Each number is 200 + 40 x the weight over its row's rms, rounded and kept within 0 to 999. Layers, rows and columns count from 0. The size before them is the row's rms in percent of the matrix's.

# layer 2 MLP down (transposed), 1024x256, rms 0.118, rows 130-134, columns 0-255
104,214,108,161,222,293,154,199,194,184,207,187,163,204,231,185,233,278,222,211,147,246,188,165,305,160,186,148,149,203,211,199,192,226,199,234,162,215,240,236,265,213,207,219,126,146,201,236,204,153,184,267,191,223,221,253,184,208,159,249,151,184,166,208,168,258,202,220,252,177,243,220,77,182,225,202,122,214,237,151,261,141,207,219,141,244,232,196,182,191,219,204,178,224,191,165,237,233,154,135,242,231,208,174,132,195,218,177,236,183,194,204,149,219,193,215,172,220,152,175,188,196,187,207,186,308,202,221,164,196,295,244,172,190,204,215,270,207,183,188,131,189,163,152,207,285,158,229,183,202,216,213,223,218,192,180,155,180,229,192,154,219,207,266,202,181,237,185,201,224,227,238,135,202,214,205,166,273,255,173,153,173,219,230,241,183,250,193,217,168,240,188,173,220,186,162,195,187,262,193,167,264,164,228,206,210,162,190,232,319,232,319,166,144,140,176,140,207,87,187,166,240,199,209,190,270,167,268,264,236,136,187,216,228,227,272,160,168,186,191,97,208,164,250,235,178,162,210,295,172,215,199,182,196,119,178,197
094,166,325,204,254,215,219,207,112,236,198,211,174,238,238,146,252,153,249,191,122,231,259,244,202,169,132,162,193,176,195,188,202,216,235,171,233,183,141,147,156,259,225,161,129,134,220,206,200,164,188,124,215,149,172,204,129,153,112,283,215,199,179,212,215,253,163,179,234,276,235,130,232,203,158,148,186,165,282,236,152,142,192,183,200,208,284,217,139,181,166,303,223,122,114,213,228,184,215,214,201,196,170,134,214,243,210,195,146,213,176,171,227,143,288,147,189,203,203,174,217,240,166,175,250,222,225,149,172,244,227,181,236,163,206,225,227,202,247,226,174,240,160,207,130,199,239,178,208,239,247,184,227,175,178,207,236,175,192,154,212,178,205,102,186,203,226,232,280,242,189,187,167,163,268,234,194,207,252,176,155,207,225,128,193,225,206,160,130,119,189,212,204,216,243,201,224,271,196,207,193,184,162,210,186,147,178,251,186,197,214,199,206,240,154,168,159,141,240,226,223,127,248,199,116,226,238,151,205,149,224,211,187,202,256,254,245,174,160,201,229,222,149,183,170,192,214,235,153,293,140,187,202,205,211,211,226
100,313,161,208,175,251,198,227,176,213,204,264,130,185,208,183,216,236,192,243,200,268,226,223,261,145,224,174,259,242,189,272,166,178,209,131,175,182,192,234,216,239,232,174,237,236,250,227,261,171,175,198,174,176,194,164,180,139,200,167,223,177,210,220,249,185,199,171,210,208,219,199,111,224,159,161,262,152,258,213,302,226,212,177,225,272,171,141,204,263,175,193,135,187,162,152,151,196,202,204,210,217,174,180,162,176,252,174,212,215,166,248,172,172,232,257,178,212,123,209,229,202,180,209,116,133,269,187,208,271,165,239,146,198,171,147,302,146,229,186,252,163,142,153,226,220,180,161,227,169,161,169,194,220,175,198,231,213,205,213,131,196,238,232,162,169,238,239,205,231,202,223,292,215,241,241,204,205,216,163,90,208,255,171,188,240,196,224,187,176,194,243,260,202,216,205,246,251,177,124,184,284,153,168,191,196,211,178,282,248,232,194,200,157,237,179,166,224,216,218,194,228,190,190,195,153,182,160,221,174,169,194,77,269,193,262,161,216,237,235,156,243,151,246,154,260,215,142,150,234,158,142,203,218,196,74,213
100,155,164,178,161,214,237,222,193,165,158,177,164,149,160,120,214,234,182,168,225,137,148,138,192,189,248,219,181,72,229,193,152,212,207,207,178,237,216,243,198,248,165,204,208,193,212,246,164,213,183,134,233,180,143,147,199,171,220,203,177,144,130,307,194,130,258,172,168,250,157,138,252,146,153,156,222,171,181,224,162,210,247,142,243,168,162,148,91,168,164,248,192,203,167,228,200,185,158,208,242,232,167,157,225,264,216,129,196,191,249,161,224,196,230,172,180,151,148,220,150,194,234,170,243,203,229,141,235,174,134,166,147,144,112,233,163,168,149,192,237,193,241,251,179,174,182,283,131,160,225,233,190,198,224,190,182,184,181,277,227,161,159,237,171,187,264,202,165,177,180,194,241,165,208,252,207,128,187,161,243,190,79,174,160,138,222,150,112,202,200,188,199,144,118,223,167,223,151,225,256,242,250,198,168,217,213,239,155,242,237,220,163,210,131,247,226,150,253,194,225,229,195,207,152,211,185,223,182,132,170,196,246,177,228,209,172,215,157,191,220,211,170,199,260,143,214,205,102,190,179,183,185,210,204,245,157
094,212,275,161,186,188,219,225,146,222,257,164,212,196,192,244,195,213,89,214,252,195,133,239,194,144,239,214,180,185,209,212,184,222,116,242,214,194,208,190,174,160,223,129,235,262,221,251,216,209,223,252,258,164,217,185,216,181,225,134,150,215,231,210,174,208,214,226,287,214,211,226,179,202,246,209,211,198,217,197,183,233,227,220,208,162,140,247,229,199,179,116,168,125,224,153,177,186,182,173,154,236,246,213,213,186,191,221,251,179,217,211,222,242,190,181,207,248,183,123,227,189,175,262,194,284,183,229,180,215,149,242,173,197,203,320,176,193,145,110,186,199,179,230,95,172,188,187,249,202,237,139,205,136,153,251,164,218,192,181,169,188,224,226,161,227,175,210,150,237,197,203,238,163,179,152,184,173,242,163,243,264,141,207,237,282,208,188,232,216,164,207,213,198,187,221,187,231,204,214,218,139,255,151,183,151,266,155,4,316,275,211,193,247,195,230,232,280,223,185,152,193,159,226,174,174,181,188,277,186,163,209,296,161,186,172,196,177,193,225,200,234,182,149,193,213,181,142,107,248,206,185,204,234,231,228,200
# layer 2 MLP gate, 1024x256, rms 0.13, rows 131-134, columns 0-255
096,150,200,295,162,202,204,146,234,234,175,241,199,193,144,165,202,155,214,226,184,191,156,209,256,189,264,161,171,208,206,223,226,241,196,140,215,206,258,298,197,228,150,214,145,149,160,232,227,171,191,210,259,175,270,179,221,150,213,137,222,283,167,164,277,160,259,218,283,161,234,211,178,231,172,216,209,197,225,218,220,153,180,178,179,243,170,143,126,202,214,178,162,216,228,269,178,156,183,230,238,228,242,250,191,244,192,145,242,191,195,201,229,215,196,276,216,172,255,251,228,191,199,164,205,161,245,216,199,186,223,275,243,165,177,168,257,234,199,224,184,237,134,206,281,232,170,210,217,229,239,191,204,221,102,177,223,214,185,239,220,207,216,129,234,272,236,198,158,200,161,191,222,200,165,207,196,158,171,182,260,183,178,303,213,167,212,294,127,258,218,153,174,199,220,247,127,210,166,217,222,161,206,177,154,219,198,110,188,245,205,186,131,169,143,243,210,156,182,153,279,198,239,188,218,283,193,202,277,224,252,186,223,145,151,181,142,271,199,233,153,126,226,234,212,102,195,259,211,94,161,240,183,228,226,178,218
101,181,236,249,278,216,255,201,173,242,236,191,174,193,160,223,190,197,244,233,220,214,213,222,172,152,209,91,221,243,184,187,265,178,246,170,225,219,167,176,149,200,231,159,224,198,298,228,208,205,177,206,240,210,168,259,222,175,206,209,260,148,166,182,224,190,252,234,149,281,234,165,280,170,265,174,217,169,220,193,168,187,237,224,172,164,149,220,194,112,201,162,223,220,188,320,287,219,225,199,142,204,186,194,225,235,219,133,192,229,124,205,249,215,198,146,208,246,204,344,230,179,118,254,197,116,251,200,241,124,211,197,198,160,187,185,238,222,198,234,208,185,174,202,222,216,234,198,158,225,248,198,284,146,142,108,167,161,157,202,265,197,251,209,148,227,198,210,246,207,287,145,248,253,240,191,200,205,170,180,258,273,213,198,122,196,120,188,193,239,230,156,200,238,170,216,256,183,281,166,263,183,235,245,171,150,158,261,172,191,212,197,193,217,93,203,145,220,219,219,213,215,194,196,209,204,187,218,230,170,157,121,174,197,161,232,179,192,236,204,236,236,227,134,265,189,182,160,210,178,238,166,212,242,180,160,192
104,132,204,225,173,219,206,120,176,153,168,207,209,191,166,170,253,278,253,260,166,177,144,104,173,227,221,200,192,237,182,201,193,179,174,203,138,217,161,270,211,174,223,232,212,208,269,181,218,165,195,165,214,112,186,142,237,164,210,249,222,206,144,321,227,224,208,227,243,220,222,185,260,278,135,236,201,158,150,225,187,231,186,235,240,165,187,105,173,217,163,244,265,180,224,191,182,92,189,247,276,212,208,177,147,222,198,204,163,167,109,159,200,212,241,231,188,169,240,151,174,143,188,204,205,197,139,215,240,154,190,252,184,193,129,199,243,197,245,148,172,203,170,238,230,162,192,256,189,194,163,130,171,231,219,214,249,237,156,272,185,200,203,143,165,194,192,211,220,216,218,233,222,205,154,184,226,198,179,240,240,213,155,120,228,200,243,215,156,165,167,161,303,159,120,270,144,168,170,193,236,247,257,203,200,206,154,180,193,206,202,226,183,118,79,164,183,181,237,192,206,231,189,138,151,178,266,168,211,214,244,164,140,210,167,208,197,187,137,207,267,235,171,188,191,187,267,217,213,208,282,208,277,153,152,226,231
092,277,187,166,219,180,205,265,193,261,256,171,214,256,204,122,192,145,231,156,230,267,245,199,193,121,154,198,187,176,211,242,176,166,215,173,154,224,263,207,160,208,243,163,252,220,214,226,183,126,143,225,291,149,223,252,215,161,210,159,219,263,273,227,182,212,279,247,227,209,222,216,226,171,228,165,221,166,259,164,240,248,203,205,238,144,148,177,205,100,245,214,161,191,225,185,252,260,201,191,177,218,191,203,186,153,204,198,257,215,105,256,222,235,220,260,189,182,215,107,181,147,247,237,176,199,181,161,202,181,183,217,172,186,233,186,216,206,228,211,189,154,148,223,224,199,173,124,184,241,197,185,148,181,142,227,259,229,193,208,284,134,163,198,246,207,186,180,212,127,162,225,165,201,218,146,207,65,201,200,194,204,173,206,288,266,209,197,211,154,225,146,254,282,234,156,221,204,221,228,181,164,165,168,200,178,229,201,251,297,235,235,286,197,225,200,190,228,174,232,258,219,227,198,260,274,125,194,235,159,217,262,80,289,212,172,215,191,183,182,177,198,180,161,202,157,253,243,184,195,177,191,165,207,215,175,167
# layer 2 MLP up, 1024x256, rms 0.124, rows 131-134, columns 0-255
093,259,222,187,165,134,220,198,203,226,214,248,179,179,253,228,210,172,170,180,193,170,265,201,197,225,212,203,206,169,205,240,217,202,236,198,276,201,194,182,73,190,181,171,243,257,212,203,135,290,206,148,146,156,200,192,109,130,156,219,173,120,149,205,237,177,245,266,184,247,163,168,184,156,212,143,228,180,150,183,150,181,179,222,249,147,116,171,168,213,144,204,237,63,276,222,291,207,221,222,206,245,156,238,261,231,235,251,177,162,226,187,209,188,238,122,250,118,209,132,168,191,176,213,134,215,171,219,150,279,211,148,204,155,195,230,240,205,178,201,226,150,281,231,161,191,216,165,263,240,212,267,206,198,164,192,211,212,146,101,198,246,262,147,219,180,190,213,218,195,230,192,165,150,212,194,232,209,155,126,204,231,171,169,226,199,166,198,233,218,225,225,197,166,207,145,191,182,187,131,157,207,138,169,243,190,233,184,167,232,163,164,228,227,198,180,116,198,166,152,186,131,208,114,171,233,181,196,200,193,244,170,262,212,168,187,99,230,227,173,225,152,232,174,147,185,168,198,210,236,171,184,142,260,179,144,203
100,215,211,241,188,238,226,247,229,185,212,173,218,200,171,200,232,200,232,202,263,236,166,139,328,210,242,118,271,216,214,236,185,214,143,244,145,208,214,186,186,178,207,180,182,238,152,235,201,193,189,219,186,164,161,230,156,196,174,227,147,169,234,226,194,246,179,179,229,141,159,273,224,187,203,247,186,174,107,219,239,148,273,201,232,197,181,210,218,214,157,182,195,139,167,188,280,212,192,119,216,259,278,161,211,172,117,197,170,204,207,191,209,173,250,188,273,155,194,229,245,226,205,103,143,205,206,188,200,193,175,168,241,226,229,157,213,166,140,272,242,273,211,176,232,206,130,213,222,194,224,158,126,219,230,178,207,164,222,256,176,218,167,243,177,189,120,253,194,172,259,252,266,273,204,205,218,231,131,211,243,238,169,198,268,205,151,140,195,173,208,278,192,228,203,137,161,217,173,208,162,195,134,198,243,145,175,197,207,206,176,219,188,305,245,163,188,201,136,122,225,206,211,255,235,148,186,185,193,151,222,310,142,194,212,248,220,130,209,152,178,215,141,185,198,197,162,219,194,138,147,159,205,195,116,302,147
102,241,206,192,164,214,202,171,235,218,271,151,199,170,185,224,165,170,195,135,187,223,156,246,167,145,212,205,236,217,234,251,184,245,175,158,198,191,234,222,190,176,225,223,155,198,134,92,174,216,195,131,294,153,219,170,220,122,209,183,199,179,168,212,198,164,241,196,181,228,294,124,263,206,226,198,288,189,165,275,183,226,253,206,187,229,262,196,248,174,190,185,156,261,212,220,229,143,246,119,196,278,208,185,205,221,208,199,279,189,237,200,237,253,189,169,190,154,239,228,146,190,151,189,221,186,160,188,219,218,193,195,155,194,229,286,222,277,212,173,195,160,163,173,237,271,237,284,214,115,180,150,227,128,169,190,190,154,172,217,239,234,147,306,180,184,192,170,160,109,272,234,241,138,219,249,177,205,208,261,201,174,211,170,217,242,217,151,177,291,229,188,166,186,238,200,216,244,277,209,210,152,256,217,234,187,221,250,165,155,208,159,256,249,214,232,157,224,191,194,213,203,214,242,288,200,241,218,154,237,192,209,223,180,270,139,155,255,240,282,171,202,226,153,163,180,218,186,144,224,214,96,186,176,247,167,197
095,181,197,159,185,254,195,225,231,141,200,281,177,243,226,182,183,178,256,206,101,187,204,226,195,234,205,213,189,151,128,166,226,209,255,174,207,239,106,219,198,191,143,233,121,139,193,275,225,153,192,250,176,204,197,213,226,217,238,168,201,251,158,248,217,188,198,114,214,189,243,168,228,207,156,168,166,243,198,264,223,194,163,217,146,206,217,211,163,202,237,249,242,230,242,231,222,209,166,185,197,272,150,164,224,207,225,148,222,148,207,242,142,249,219,203,234,162,225,257,133,151,159,151,202,114,163,155,194,163,253,131,156,153,174,168,178,150,205,279,161,181,182,129,252,265,199,196,203,214,235,213,229,278,216,167,250,173,175,213,224,191,146,203,261,215,199,190,251,142,176,264,219,179,156,141,274,160,219,183,231,212,169,106,168,225,259,146,190,176,232,218,318,226,162,139,241,242,135,180,232,203,158,176,224,262,231,153,161,170,184,193,226,129,202,239,148,188,179,158,223,240,212,186,262,226,257,180,238,170,192,123,190,211,267,232,160,133,177,256,195,146,200,189,243,211,162,203,232,258,152,198,195,170,98,248,182